config.yaml
num_hidden_layers: 13
hidden_size: 640
num_attention_heads: 10
num_key_value_heads: 1
head_dim: 64
intermediate_size: 2560
vocab_size: 16384
hidden_act: "gelu"
norm: "layernorm"
norm_place: "pre"
norm_eps: 1e-06
positions: "rope"
rope_theta: 6970.0
rope_fraction: 1.0
qk_norm: false
attn_scale: 0.125
bias: "none"
tie_word_embeddings: true
parallel_block: true
init: "uniform"
init_std_qkv: 0.0294
init_std_o: 0.0
init_std_up: 0.0294
init_std_down: 0.0
optimizer: "soap_variant"
learning_rate: 0.00198
beta1: 0.95
beta2: 0.95
weight_decay: 0.12
lr_head: 0.00618
warmup_steps: 200
schedule: "wsd"
decay_fraction: 0.408
decay_shape: "linear"
final_lr_fraction: 0.0
batch_tokens: 131072
max_seq_len: 512
doc_mask: true
z_loss: 1e-05
train_tokens: 721900000
max_steps: 5508
dataset: "wikipedia_en"
Each number is 128 + 24 x the weight over its row's rms, rounded and kept within 0 to 255. Layers, rows and columns count from 0. The size above them is the row's rms in percent of the matrix's.

# layer 4 MLP down (transposed), 2560x640, rms 0.0882, rows 2451-2493, columns 160-239
size [108  91  97  90 103  94  98 100 111  96 107  98  99 106 102  93 100  98  96 113  92 116  96 122  97 107  99  93  97  92 100 103  98  99  93 102 104  95 103 106  98  95  94]
[[109  87 139 126 138 164 118 165 133 112 163 170 127 118 157 195 135 118 127 110 187 141 145 153 135 108 101 129 114 140 105 128  88 139 127 138 124 115 145 129 102 169 110 146 125 112 104 100 124 163 108 139 116 127 125 116 120  88 131  89 117 166 130 105 118 110 134 142 121 110 134 135 105 130 145  90  59 110 108 144]
 [119 146 108 127 138  83 144 130 138 138 131 150 121 160 149 165 129 124 166 148 148 102 153 109 101 133 159 120  89 108 124  90 117 160 159 109 119 106 123 139 136 185 145 113 120 120 147 112  82 165 114 123 169 153 134 177 126 141 132 112 139 103 126 105 122 149 123 101  92 174 114 111 111 156 148 146 128 120 125 142]
 [ 89 110 150 146  95 117 157 187 170 126 174 109 119 125 159 135 148 127  99 104 144 156 135 145 109 134 120 128  72 109 132 134 167 120 124 134 126 150 121 127 136 115 112  99 172 108 124 140 159 132 178 164 149 138  99 139  85 111 136 172 138 171 158 115 117 139 126 141 129 123 111  91 155 172 130 135 125 139 179  99]
 [157 119 131 126 106 127 154 112 111 116 171  94 112 167 124 158 131 104 139 115 137 134 177 133 148 146 158 118 174 143 145 134 112  87 127 115 188 135 179  85  87 136 148 138 120  80 150 170 124 149 114 148 115 196 142 158 132 124 164 129 124 126 128 150 100 119 151 108 123 150 139 197 120 144 156  95  83 139 149 125]
 [190 118 169 114 151 141 143 106  64  90 130  86 142 150 125 121 141 143 183  82 158 152 146 111  82 142 150 135 155 146 157 122 122  98 133 146 119 115 117 169  74 133 128  97 152 143 143 111  99 126 108 150 123 145 126 146 144 141 141 152 126 117 102 132 155 120  99 107 140 165 101 169 119 163 104 140 133 104 117 110]
 [142 135 175 151  69 112 146  97 150 139 126 137 123 147 141 161 156 140 107 115 163 170 132 177 112  83 148 104 110 141  82 132 124 152 121 146 149 104 108 113  82 170 135 138 134 116 139 129 135 151 170 159 109 141 157 122 145 159  95 101  95 110 108 126 207 165 129 128 135 119 124 119 133 124 115 106 128  77 162 180]
 [104 120 130  90 178 127 143 171 117 137 101 133 140 147 132 133 146 105 150 124 177  97 129 142 111  93 143 139 130  63 146 121 134 160 117 110 137 140 153 176  98 146 105 140 112 144 139 106 147 170 123 135 116 140 132 154 113 137 130 102 121 133 138 126 137 143 179 183 130 143 137 138 134 134 112  91 129 121 162  87]
 [102 127 122 106 119 119 127 168 135 130 127 152 131 151 114 125 150 121 172 102 164 104 130 127 141 123 119 151  87 136 114 120 129 165 197 113  92 154 152 143 133 139 151 110  95  79 130  90 128  84 142 157 124 148 165 172 151  81 177  96 172  98 123 126 114 125 122 148 150 137 118 152  94  92 103 103 158 120 113  56]
 [131 154 135 125  94 148 125 150 105 135 167  99  93 154 125  95 165  99 133 104 109 106 140 136 101 114 107 152 148 100 112 156 125 116 119  92 113  97 105 103 103 137 172 125 127 103  92 106 143 135 144 108 128 180 133 107 150 118 145  80 162 153  96 129 155 130 134 141  84 123  81 103 133 145 123 125 133  72 142 172]
 [105 112 107 142 148 151 112 165 122 152 117  67 144 106 133 126 114 130 130 116 142 149 115 133 145  85 125 167 141 141  88  85 169 140 111 119 109 135 118 118 116 126 176 114  94 168 122 168 110 138 135 131 127 145 136 168 173 107 139 122 151  87 132 152 127 107 125 158 113 161 153 161 123 125 161 137 135 113 153  99]
 [133 127 134 149  92 105  90 136 130 112 148 131 187  82 157 131 176 102  89 138 105 151 127 126 119  98  92 127 110 159  92 131 134 121 133 113 172 124 119 142 154  84 151 130 131 120 144 133 116 122 160 146 134 106 138 146  82 139  72 122  92 110 130 138 118 105 135 105 188 178 119 121  99 132 135 128 117 123 116 153]
 [187 137 177 133 107 114 121  98 119 176 103 168  88 151 140 139 115 136 120 146 170 125 147 129 150 152 149 136 163 120 127 119 125 128 126 148 121 122  83  85 131 157 111 153 111 117 170 123 125 109 192 132 138 120 102 122 128  91  97 136 132 110 148 156 131 174 111 176 144 144  79 103  60 177 135 103 155 114 120 141]
 [ 94 114 165 113 117 140 126 164 114  88  94 101 131 134 126  97 143 173 143  94 119 100 116 120  99 128  63 122 119 112 151 125 129 132 105 105  97 163 145 148 151 146 133 129 131 114 138 157 132 133 144 168 104 111 117 140 135 135 140 110 124 120 103 108 119 128 125 129 140 123 106 122 121 155 105 182 128 138 146 103]
 [144 121 161 153 143 111 141 126 136 120 130 101 164  98 124 100 153 148 146 128 133 145 151 103 128 144 117 123 128 134 130 144 145 145 105 114  69 130 118 118  86 135  84  98 130 111 129 161 122 108 119  97 140 149 108 128 114 149 149 111 114 109 148 174 107 140 118 103 170 130 130 142 135 121 116 110 136 144 139 133]
 [ 85 151 136 148 138 100  79 171 126 154 122 165 159 149 119 102 128 127  87 137 130 135 100 102 129 126 114 133 134 119 170 124 148 163 132  93 130 147 140 117 129 145 154 119 122 144 138 110  89  73 130 133 106 131 119 155 156 131 133  98 133 100 156 173 105 142 152 132 121 110 109 113 124 120 155 109 164 115 136 165]
 [130 123 125 174 169 118 117 104 128  95  88 123 132 128 147 123 131 131 111 145 136 123 109 141 119 113 172 116 135  97 125 125  84 144 144  97 153 107 145 113 107 137 111 175 161 115 161 145 138 107 162 106 149 100 104 157  74 154 132 109 101 119 104 140 106 155 132 145 108  96  98 138 125 132 112 116 135 144  98 189]
 [106 148 151 137 105 111 125 110 119 139 116 118 119 181 149  84 103 138 138 142 110 132 116 130 133 154 147 150 128 112 147 121 142 139 161 105  93 136 122 138 128 165  85 162 158 140 152 180 145 117 110 126 161 135 154 123  88 117 144 137  77  88 114 125  95 173 105 117 131 186 134  94  88 124  86 114  91 174  81  78]
 [151 105 120 142 124 129 125 169 137 167 113 127 112 144 123 120 152 160 115 129 174 119 120 119 100  99 150 101 124 132 104 138  72 140  84 106 132 123 130 111  78 142 160 128 148 119 147  90 114 122 109 133  80  98 145 147 141 115 114 110 132 135 139 121  87 130 156 112 124  97 149 150 135  95 117 129  71 113 126 124]
 [122  97 130 163 149 119 130 136 120 130 149 104 130 110 100 159 112 142 100 168  90 118 136  93  70 101  93 149 116 169 113 155 103 117  79 113 149 131 138  85 110 113  84 121 135 116 110 137 126 138 110 117 155  59 113 144 149 116 156 123 121 142 101 133 115 111 129 122 125 104 115  95 145 123 153 122  99 181 123 123]
 [ 92 132 117 155  89 132 159 136 142 109  82 151 136 145 130  98 115 156 104 153 179 120 109 102  84  90 123 101 146 120 147 103 120 133  78 138 130 154 134 151 141  83 109 116 160 138 118 129 141 158 163 133 171 130  98 131 143 179 106 127 118 140  58 105 159 157 126  95  92  89  97 155 140 159 106 120 104 149 144 116]
 [134 133 153  84 174 126 117 119  78 179 132 127 146  86 135 159 146 133 140  99 140  94 152 167  85 131 111 103 102  94  74 106 124 130 122 146 141 154 117 136 157 119 160  94 117 117 134 105  97 102 118  77  89 143  86 106 153 108 104 113 166 129  99  96 154  76 112 118  88 130 138 121 111 166 128  88 118 135 113 183]
 [157 139 108 139 141 126 118 129 121 154 120 146 116 109 117 158 165 119 133 196 131 151 152 114  95 107 120  95 114  90 142 162 155 133 120  91 103 119 141 111 159 104 134 119 149 176 103 113 105 170 123 142 132  76 179 144 161 122 156 143 133 131 178 130 130 108 135 119 143 142 106  98 114  98  92  68 113 156 102 176]
 [101 149 124 137 132 126 122  90 114  95  65  92 105 106 121 155 132 132 129 122 100 148 136 106 128 136 122  89 113 107  87 162 173  91  87 144  95 144 142  91 149 149  94 128  90 141 105 100 124 131 145 134 135 119 104 152 123  80 151 121 114 137 117 105  95 161 145 111  91 126 116 148  91 126 125 123 120 144 124 149]
 [147  98 171 113 138 125 111 128 106  92 103 155 124 134 115 144 158 138  99 164 117 124 147 148 122 134 106 108 109 153 109 148 125 126 112  76 133 156 156 133  98  89 131 123 147 133  82 125 121 103 167 103 104 144 150 101 155 143 110 147  94 115 120 155 154 118  90 121 132 125 140 105 150  96 104 123 124 155 111 143]
 [142 124 105 100 117 136  95  90 156 163 104  98 132 137 103 137 143 126 132 107 113 105  76 120 139 177 133 173 112 133 108 128 102 118  83 108 148 161 110 137 123  91 120  79 150 175 142 181 115 169 105 101 165 143  61 122  86 132 103 154  97 152 105 108 165 143 101  82 159 110 123 134 111 136 173 112  97 157 126 142]
 [149 108 156 120 159 106 147 101 152 127 137 110 134 126 163 143  50 132 113 161 157  64 111 126 108  91 131 116 127 139 132 135 116 146 129 133 166 160 146  95 137  91 117 108 172 152 104  97 143 160 127 129 118 138 159 192 132 139 117 156 129 139  74 130 104 140 128 110 118 158 116 165  60 108 121 157  86 120 111 128]
 [112 141 124 130 108 136 161 125 105 122 138 127 124  94 155 136 103 149 122 108 133 147 115 162 140 162 146 141 152 120  95 129 131 119 145  69 125 134 138 121 142 120 100 105 100 116 132 109 143 166  80 134 198 134 141  94 100 138 145 141 146 167 121 116 107 135 128 169  96 125  85 108  93 176 155 130  97 112 153 109]
 [138  87  80 164 112 106 172 143 130 119 169 143 165 113 120 124 174 137  94 132 167 167  88 146 107 177 120 162 162 122 129  96 145 101 134 153 114 105 174 111 147  88 131  89 103 112 136 114 143 141 126 154 145 133 105  64 113 153 162 142 139 147 168 117 147  93  99 171 122 164 127 119 157  97 129 139 115 136 137 105]
 [137 137 111 150  92 136 157 109 107 167 172 156 106 116 141 121 113 127 136 176 153 152 158 172 113 154 127 179 150 122 129 106 203 127 150 105  93 145 113 147 111 148 161 100 135  97 196 171  98 139 135 154 128 147 128 148 148 127 145 122 164 142 149 142 116 151  97 141  96 131 157 120 127 153 109 121  77 132 131 159]
 [122 139 135 128 171 134 122 131 119 168 130 125 117 131  97 177  97 116 146 113 119 132 111 148 164 117 163 140  72 158 134 173 125 160 139 132 145 110 121 140 161  99 135 110 109 132 157 122 147  87  83 103 141 108 115 113 130 127 125 136 135  85 133 119 150 118 137 101 154 171 144 136  92 122 130  91 107  98 129 105]
 [197 121 164 160 124 136 119 112 135 118 107  99  85 156 110 121 134 116 118 121 127 144 160 125 144 134 116 149 116  98 137 155 160 122  97 152 120 137 109 152 130 175 138 131 119 114  62 129  96 130 126 135 129 139 153 139 120 106 131 128 130 135 125 187 126  67 141 139 137 101 129 134  97 133 152 117 153 115 121 150]
 [114 125 109 164 109 155  79 123 141 126 119 172 159 156 143 153 123 110 127 117 129  87 149 147 121 112 127 128  55 154 120 136 122  90 115 137 113 118 115 142 141 102 164 136 135 115 143 101 114  98 153 120 135 126 127  98 159 172 135 112 130 146  98 131 131  97 115 122 125 152 118 151 100 146 108  98 135 143 124 152]
 [135 107 124 144  98 117 100  86 140 120 118 137 142 120 119 117 142 121  75 135 121 146 118 148 111 142 140 133 131 181 139 102 131 149 127 171 148 137 122 138 171 144 140 140 159 114 124 126 189 138 154 135 117 122 118 135 139 153 115 152 142 158 120 160 147 112  94 151 111 139 169 122 120  95 140 107  95 142 123 133]
 [125 124 112 133 106 152  98 128  69 163 145 158 107  88 129 118 106 140 126 126 136 131  93  93 122 137 100 123 107 139  96  91 144 126 157 110 100 121 165  93 142 115  93 139 137 115 162 155 131 152 130 170 164 112 161 155 129  95 150 178  94  50  62 147 129 119 138 103 123 124 109 143 123  84 125 145 111 146 161 154]
 [121 116 131 108 141 101 154 129 102  92 131 127 142 131 117 115 157  96 155 133 122  94 170 153 139 122 150 115 129 148 156 134 132  62 130 132 133  86  96 137 138 165 111 126 110 122  95 167 117 108 135 148 172 139 120 147 189 137 127 132 130 119 129 121 148 126 100 117 163 107  91 119 166 110 107 115 110 161 145 106]
 [127 163 136 115  91 118 140 169 101 142 125 146 128 128 140 187 164 145 127 127 146  90 111 118 131  80 183 116 135 131 127 138 104 128 140 114 146 113 125 117  97 159 100 141 173 129 133 155 132 140 124 136 112  69 102 162 166 119 153 114 128 130 150 145 117 165 101 117 114 164 120 116 111 128 128 104 145 136 178 199]
 [107 100 185  91 140 119 148 154 159 134 134 103  82 158 125 110 143 112 135 127 108 141 148 138 118 121 118 126 114 135 147 166 133 122 129 139 132 136  83 161 145 137 131 133 107 121 135 139 129 122 117 122 155 145 137 173 153 154 142 121 145  76 134 111 129 150 187 139 113 122  95 152 156 114 143 144 101 138 131 150]
 [114 109 157 113 115 133 118 110  98 159 133 132 145 104 155  81  99 160 137 155 138 170 117  99 136 150 149  89 117 108 124 130 135 126 133 135  71 118 137 138 134 139  95  89 166 129 129 133 130  82 134  97 161 132 150 120 171 131 133 141 160 131 114 172 160 122 119  98  89 182 118 166 137 160 144 160  83  97 178  98]
 [105 111  97  94 110 124 126 111 121 114 147 138  68 158 110  97 172 140 113 162 187 103  88 156 129 180 170 120 142 126 151 127  83 136 125 157  71 128 112 131 123 122 119 145 153 133 103 125 141 139 131 141 105 131  98  91 111 129 156 119 120 149  84 135 111 127 129 103 101 104  86  67 117 114 135 135 190 124  94 118]
 [110 108 105 157 136 110  73 182 119 141 128 177 124 165 141 163 114  95  98 138 137 135  98 120 127 111  89 136 103 138 122 111 119 136 144 132 150 104 136 133 102 116 127 119 120 123  95 138 122 109 121 135 126 146  94 146 144 131 140 143 141 138 105  84 128 160 133 106 127 134  94  83 151 128 128 139 133 116 123 149]
 [130  92 118 112 109 111 137 134  97 135 146 139 109 181 102 116 129 139  94 106 132 104 133 163 155 144 166 128 172 149 133  84 142 185 152 100 106 138 110 109 147 166 134 127  35 145 121 118  92 124 167 102 107 115 101 140  67 118 135 113 131 100 134 105 177 113 105 114 138 173 126 138 171 143 145 127 103 125 153 144]
 [122 137 102 155 163 147 110 136 151 117 117 111 148 122 158 131 136 137 180 172 145 142 110 134 133 145 118 147 117 130 119 132 126  73 145 121 127 146 148  76 110 132 144 134 125 149 103  87 113 125 126 105  80 135 108 129 136 173 129 107 143 100 123 158 147 146 124 106 123 146  95 104 150 130 122 152 114 146 116 147]
 [105 129 132 155 135 125 142 119  97 143 146 152  97  87 138 130 108 125 113 119 158 116  95 111 120 125 120 147 139 138 130 116 154 134 142 156 124  85 129 140 143 106 143 110 116 199  95 126 107 134 111 134 114 141 139 125  84 129 155 108  94 104  82 137  97 111 114 122 136  77 130 140 106 108 103 152 108 155 139 138]]
# layer 4 MLP up, 2560x640, rms 0.105, rows 2452-2493, columns 160-239
size [100 104  95 102  93 100  97 107 106 104 102  99 105 101 103 101  99  98 106  98 109  99 111 102 105  99  95 102  94  98 100  97 102  92 104  98  89  97 105 100 103  96]
[[122 147 167 124 143 143 136 131 130 105 124 140  93 105 125 126 168 120 109 115 105 110 127 144 151 152 107 153 145 163 134 117 141 130 149 132 171 115 111 163 119 164 128 118  77 161 101 115  72 122  72 140 137 121 109 133 132 130 121 121 117 117 109 195 136 128  91 165 123 122 135 110 123 104 146 123 107 112 145 100]
 [146  79 138 126  86  82 122 108  76 142 122 135 130 111 169 120 113 159 105 110 142 120 153 113 100 100  70 130 158 135  90 174 153 140 155 131 124 162 107 152 107 136 125 148 115 150 122 161 170 148 100 138 137 138 165 121 137 151 109 102  88 139 136 159 113 117 111 111  76 126 110 121 148 159 106  96 154 140 131 132]
 [121  93 144 115 118 124  90 112 136 141 103 132 142  95 166 102 101 148 103 184 120 115 128 154 103 109 159 160 117 116 109 169 111 144  80 151 126 119 109 145  82 101 133 153 127 167 132 148  75  93 141 109 109 132  61 163 160 138 106 106 119 117 124 169 145 111 121 117 117 115 116 127 144 160 129 122 145 173 128  88]
 [125 148 117 128 129  85 148  86  73 151 102 196 109 152 164 137 148 154 178 180 103 111 119 157 168 114 123 102 120 115 129 112  82 154 122  94 171 142  92 108 103 124  97 123  98 132 127 106  92 158 135 146 132  87 130 118 157  96 104 100 125 136 122 123 113 169 111 150 123 108 109 144 121 100 117 135 164 156 125 116]
 [143 124 129 136 101 130 133 126 110 120  99 158 163 104 109 101 145 111 148 109 151  67  98 122 129 145 142 101 122 139 141  91 187  90 156 150 119 127 115 140 138 156 140 145 147 123 104 159 109 109 111 116  61 102 120 134 152  94  84 112 192 165 121 121  85 126 103 155 145 155 165 151 119 101 132 132 163 133 124 139]
 [152 110 144 147  86 115 154 176 148 120 164 137 119 136 139 113  55 110 114 133 123 106  92  77 156  84 116  51 126 134  81 134 126 158 139 106  82 108 128 110 115 102 119 140 117 108 148 140 117 152 168 112  65 135 103 128 149 129 118 113 140  98 137 131 106 126 185  76 101 102 114  72 112 128 120 113 160  89  94  83]
 [133 146 151 144 130 146 104 108 159  68 144 115 155 130 132  88 115 158 123 172 155  86 100 127 151 123 113 137 133 149 143 138  98 139 164 115 129 135 151 153 155 132  87  81 124 138 106 117 136 158 119 154 170 120 149 198 106 119 118 171 128  80 112 159 160 140 117 110 137 130 121 118 159 143 109 149 119 119 137 108]
 [123 151  95 134 126 159  99 146 111 157 115 128 112 160 121 155 129 136 139 119 141 156 113 110 142  99 154 100 145  95 113 163 170 144 173 153 112 123 107 138 155 156 149 151 148 128  68 133 137 148 146 140 141 110 110 132 152 126 173 152 113  82 102  99 149 156 105 149 119 109 124 123 101  82  77 100 132  69  97  73]
 [116 127 124  93 128  89 145 119 135 134 111 165 138 113 138 124 153  96 110 114 100 128 152  89 139  98 124  74 120 128 149 147  92 124 125 156 150 132 155 122 110 137 137 133 139 153 138 118 126 111 184 153  71 119 107 173 157 111 146  88 100  83 126 115 140 111 157 125 127  89  68 140 148 148 105 110 142 129 136 106]
 [131 137 194  94 124 151 132 114  81  89 100 115 121 117 133 179  97 107  94  82 152 135  96 125 119 137 138 121 158  96 179 144 148 128 110  97 123 176 157 127 129  84 106 107 132 165  59 121 146 142 120 111 135 133 150 122  89 138 105 155 121 107 136 115 130 118 124 121 166 162 126 107 125 110 129 131 119 142 121  91]
 [171 166 159 124  94 147 156 149  77 111 123 120 132 106 127 142 138 153 135 143 119 169 140 148 134 115 105 136  51 146 181 154 130 146 105 120 129 143 116  51 178 148 137 106 156 108 122 149  96 127 137 163 147 110 121 119 141 142  80 145 107 154 133 155 129 104  98 120 141 201 115 116 143 133 148 146 132 136 101 138]
 [139 122 151 145 116 140 106  86  79 149 130 136 111 101 113 165 120 134 132 137 106 156 129 132 108 114 133  85  92  99 169 103 155 112 135 139 146 138 126 145 113 112 119 141 103 150 136 122 144 155 120 124 146 109 121 181 128 110 124 155 118 103  56 122 107 158 102 107 170 145 153 129 124 135 162  94 144 118 164 119]
 [130 146 107 102 129 133 123 149  98 131 129 122 122 129 140 136  97 144  98 129 121 131 133 160 100 171 120 135 126 122 159  98 136 155 112 124 110 108 105 123 138 130 112 122 172 162 136 107 146  96  99 149 200 125 125 125 116 122 145 141 124 140 110 106  77 166 138 103 129 118 131 141 114 169 154 135 109 120 116 111]
 [152 111 109 138 120 154 114  97  84 169 133 128 161 135 102 127 128 111 139 140  90  61 135 108 167 140 147 125 150 106 171 166 133 112 134 106 101 117  77 130 117 119 126 130 148 166 126 115 153 105 136 166 128 120  89  89 148 123 129 151 122 129 108 118 133 178  94 103 111 120 180 133 136 133 132 171 163 164 175 106]
 [113 132 142 110 138 182 140 140 101 140  64 131 114 108 118 132 133 145 139 133 109 168 117 177 140 158 115  99 108 110 103 121 153 104 124 125 125 127 165 151  89 145 146  98 104  95 133 130 148 118 125 120 134 134 141 120 139 138 143 125 137 110 119 128 148  78 112 164 140 131 131  80 102 137 140 101 152 130  77 104]
 [148 154 164 102 192 153 127 116 163 159 141 140 145 129 163 141 120 117 134 183 107 108 111 137 132 142 153 142 143  84  77 100 138 133 118 128 136  95 102 129 133 157 147 124  94 135 157 150 126 118 158 153 120 164 120  67 157 104 169 123  89 121 170 137 138 124 173 112 133 123 111 115  97 127 132 163 187 142  88 122]
 [144 144 122 110 118 184 108 101 141 107 112  96 143 118 104 142 110 134  71 148  86 150 116 144 151  94 109 125 132  82 156 146 127 119 112 147 122 118 119 160 181 157 177 130 143  97 132 150  92 106 130 105 163 123 105 154 131 109  86 151 128 147 144 116 117 107  96 160 165 179 124  96  83 151 134 105 146 104 105 109]
 [130 128 136  78 144 132 169 108  78 128 118 137 140 112 112 134 133 100 120 100 148 153 133 104 149 118 167 150 150 115 138 153 106 129 147 136 152 111 108 160  94 149 112 104 142 141 154 122 126 143 129 124 116  91  94 141 114  88 126 128 152 135 110 123 172 126  97 151 184 106 123 163 144  81 136 149 128 108 102 116]
 [163 152  93 111 118 126 127 159 130 121 111 119 116 113 151 148 131 111 125 106 117  98 112 114 133 136 155 121 107 118 130 155 155 122 140 158 145 135 138 142 113  93 101 163 147 132 133 129 137 162 109 150 123 110 148 141 149 103 115 125  91 115  88 159 107 126 101 131  85 110 133 136  87  73 103 135 122 157 133  96]
 [118 112  91 129 101 120 126 109  98  99 129 157 104 126 162 117 112 110 104 127 167  80 139 145 126 101 138 139 115 116 117 141 123 103 148 169  60 113 130 124 115  93 102 131 145 180 133 105 108 167 125 116 161 144 115 114 118 129 156 120 147 160  94 109 144 139 158 111 111 119 127 142 166 158 136  97 121 137  90 136]
 [141 109 152 140 167 108 147  89 126 177 110 106 180 113  67  94 153 114 162 160 118 105 103 119 115 125 167 128 110 129 140 125  91 141 115  93 126 100  89 126 159 142  81 202 158 158  73 104 118 174  84 160 135 142 150 138 126 114 170 149 131 136 164 157 127 143 121 179 167 108 130 108 132 119 142 124 119 148 135 116]
 [149 150 124 103 158 135  85 148 122 141 111 180 136 118  96 114 164 138 120 136 126 101 177 137 114 117 125 115  71 154 144 111 101 156 135 133  97 108 111 134 143 110 123 127 135 144 130  91 129 126 118 147 105  92 164 110 131 182  96 108 132  88 128  95 141 123 108 123 135 148 128 127 128  93  96  85 130 130 117 127]
 [162 122  97 113 117 141  95 163  79 115 134  94 173 132 121 161 127 127 109 146 153 127 128 123 111  93 136 186 101 141 114 137 148 106 177 104 107 152 118 120 160 105 106 135 137 118 134 172 153 163 118 129 132 126 165 108 152 115 131 101 154 109 119 153 120  97  92  97 122 111 123  80 156 115 115 180 135 130 116  92]
 [109 162 142 111 109 106 116 131 129  97  90 143 135  84 133 160  87 138 137  73 170 154 139 112 118 152 133 180 190 128 142 151 138 110  85 125 143 153 119 159  97 103  76 148 154  99 104 123 127 177 159 108 106 132 144 144  91 149 116 121  95 140 128 121  84  78 122 111 113 150 136 133 111 111  73 148 142 161 120 117]
 [151 137  97 127 137 134 165 136  96 125 110 125 126 141 168 194 128  93 129 120 157  98 178 120 123 122 139 182 157 127 116 134 156  94 151 136 114 136 112 115 120 132 100 117 131 138 117  64  99 161 110 135 134 134 148 161 153  99  97 133 124 153 118 124 131 154 136 148 139 126 125 157 120 136 133 155 154 129 120 101]
 [138  95 128 128 128 112 153 109 126 122 128 111 119 160  79 125 140 152 146 146 188  97 116 112 161 156 170 141 133 135 130 165 164 117 109 119 145 126 171 107 126 104 132 172 110 106 174 117 156 102 132 144 122 136 155 122 118 101 137 122 130 140 108 147 119 148  92 103 139 112 147  84 112 104 125 160 130 138 124 114]
 [134 144 149 129 132 151 148 173  97 129 138  79 127 148 113 136 132 116 161  75 154 104 118 115 139 128 150 136 133  99 114 155 161 123 160 136 132 106 135 111 106 149  82 107 164 106 128  60 165 146 120 154 110 129 153 139 123 151 130 108 150  88  83 120 113 100 135 152 130 103  98 110 164 109 114 142 131 108 108 124]
 [142 175 157 130 150 122 102 131 150 132 105 119 106 124 175 116 104 143 144 110 133 124  96 115 149 146 111 127  84 129 131 133 125 130  61 162 141 155 142 142 143 136 141 142 136 103 141 118  82 108 119 124 113 124 104 112 111 125 113 112 163 123 125 130 125 111 111 152 128 147 136 121 191 100  99 135 110 140 122  89]
 [ 94 126 130 136 111 116 123  85 162  90  95 121  93 117 122  98 118  82 117 131  94 108 112 140  77 138 154 166 105 131 135 140 115 152 119 137 118  84 133 165 135 149 112 157 125 164 133 132 121 134 125 127 165 161 151 109 147 152 125 124 120  94 129 158 119 106 167  79 129 125 176 140 162 145 135 113 114 172 159 104]
 [100 119 108 130 154 156  64 190  98  83 139 140  89 140 143 127 137 148 129 107 117 128 115  89 112 151 106 164 116 160 118 136 143 166  86  88 199 187 116 128 153 137 114 136 138 118 104 100 145 106 138 152 109  99 161 111 126 175 133 122 102 108 115 127 146 172 110 113 161 170  95 133 153 140 133 144 139 142 129 131]
 [104 119 107 117 138 144 156 127 175 123 102 151 152 126 145 120 154 123 126 145  88 118 148 136 128  97  93 126 149 174 120 150 133 107 106 132  75 163 142 161 161 112 158 137 105 136 152 126 109 142 141 152 133 125 103 105 129 108 121 124 126 140  96 131 102 114 147 109 161 118 113 106 159 118 159 149 143 116 117  93]
 [141 111 104 140 157 145 100 192 161 106 147 101 146 145 126 146 144 133 123 137 118 145 133  88 167 100 107 147  96 136 124 113 151 107 118 107  80 137 112 120 123 120 103 132 136 192  84  70 132 133 122  94 104  96 117 120 106 138 162 171 130 105 153 118 133 121 111 155 152 109 141 129 147 115 131 113 129 135  82  98]
 [ 96 116  81 128 101 113 165 159 110 125 154  99 131 102 141 160  84 102 116 117 117 148 126 133 140 125 108 148 126  88 128  93 122 126 160 118 116 129 144 118 146 112 155 134 102 114 118 146 108 158 149 151 131  76 147 109 130  87 163  55 140 115 105 110 139 136 147 133  85 113 163 138 134 117 103 143  81 115 122  57]
 [140 141 117 129 151 137 117  73 163 121 108 113  74 133 161 107 156 122 153 118 120 135 111 112 104 156 120 151 119 115 121 124 105 167  92 130 137 181 107 126 108  99 135 135 132  93 148 126 136 108 123 112 131 128 117 128 104 115 134 108 113  66 151 110 115 142 133 148 105 151 125 107 167 108 115 114 128 142  89 108]
 [149 106 138 130 118  98 141 133 142 136  94 135 179 148 144 131 143 115 116 106 129 130 118 159 151 122 129 147 130 121 124  94 130 100 133 119 149 124 137 111 117  98 104 157 141 111 162  94 106 115 152 190 161 122 126 169 155 141  71 125 127 117 127 166 112 126  99 123 159 131 144 146 147 163 127 154 129 107 103 132]
 [106 104 128  79 158 139 153 111 150 114 122  94 104 121 118 123 102 174 113 160 131 126 151 157 153  88 125 134 107 167 110 165 151 106 162 142 121 136 110 112 140  73 113 123 138 173 113 106 134  93 135 157 109 164 100 112  90 115 124 119 116 116 140 140 152 108 121 107  94 129 101 137 123 162 169  95 132 157 101 130]
 [125  94 126 128 153 113 124 141 144 105 116 129 147 107 114 143 118 140 147 130 107  93 106 141 155 125 124 150 128 138 116 113 131 147 142 101 159 130 113 122 185 136 159 133 109 141 109 128  97 109 135 156 120 122 162 113  99 160  43  77 128 108 127 112 113 102 145 138 140 151 103 122 112 153 100 169 112 143 143 113]
 [163  94 151 120 134  97 174  90  84 138  82 103 130 108 106  80  85 106 122 130 130 110 150 158 144  96 132 128 103 109 138 133 114 144 173 129 161 108 146 136 149 174 138 135 121 106 125  80 153 129 104 100 137 136 109  82 131 120 118 167  73 135 138 138 146 186 147 183 118 104 151 123 120 144  72 100 158 164 107 153]
 [101 173  85 128 140 144 149 155 135 132 105 133  84 121 146 100 133 136  93 155 122 116 122 139  97 125 100 135 115 106 164 121 148 175 152 148 149 115 120 102 147 108 109 170 133 164 140 126 118 116 152 104 113 136 137 161 103 129 161 122 131 133  91 131  94 161 133 166  63 181  79 145 121 117 126 147 116 138 140 122]
 [110 139 110 105 159 125 122 141 162 158 116  91 114 121 156 104 101 123 127 113 148 158 148 132 148 115 118 148  75 105 156 139 140 159 129 142 121 177 121  98 138 157 143 149  98 101 146 161 134 157  98 133 147 127  80 115 130 161 156 114  97 164 128 128 121 128 109 114 111 144 108 145 115  91 172 129 134 145 163  94]
 [150 117 123 139 162 115 179 130 143 137 118 137  94 113 152 121 160 131 117 124 144 137 111 168  95  98 130 148 136 124 143 164 104  94 147 161 124  94 146 135 112  74 174 101 130  79  75 143 124 125 118 133 149 137 140 155 120 110 130 115 138 151 168 101 128 127 121  84 118 105 145  91 140  78 115 144 114 141 124 102]
 [184 115 112  90  64 137 118 139 184 156 150 134 127 145 113 131 156 164  94 129 143 140 153 121 126 126 152  95 122 108 110 116 178 116 152 124 119 100 104 110 103 139 110 142 137 128 163 106 156 130 119 109 159 150  98 101 144 159 165 168 113 176 128 133 142 124 128 162 132 154 135 153 130 141 139 172 152 111 138 102]]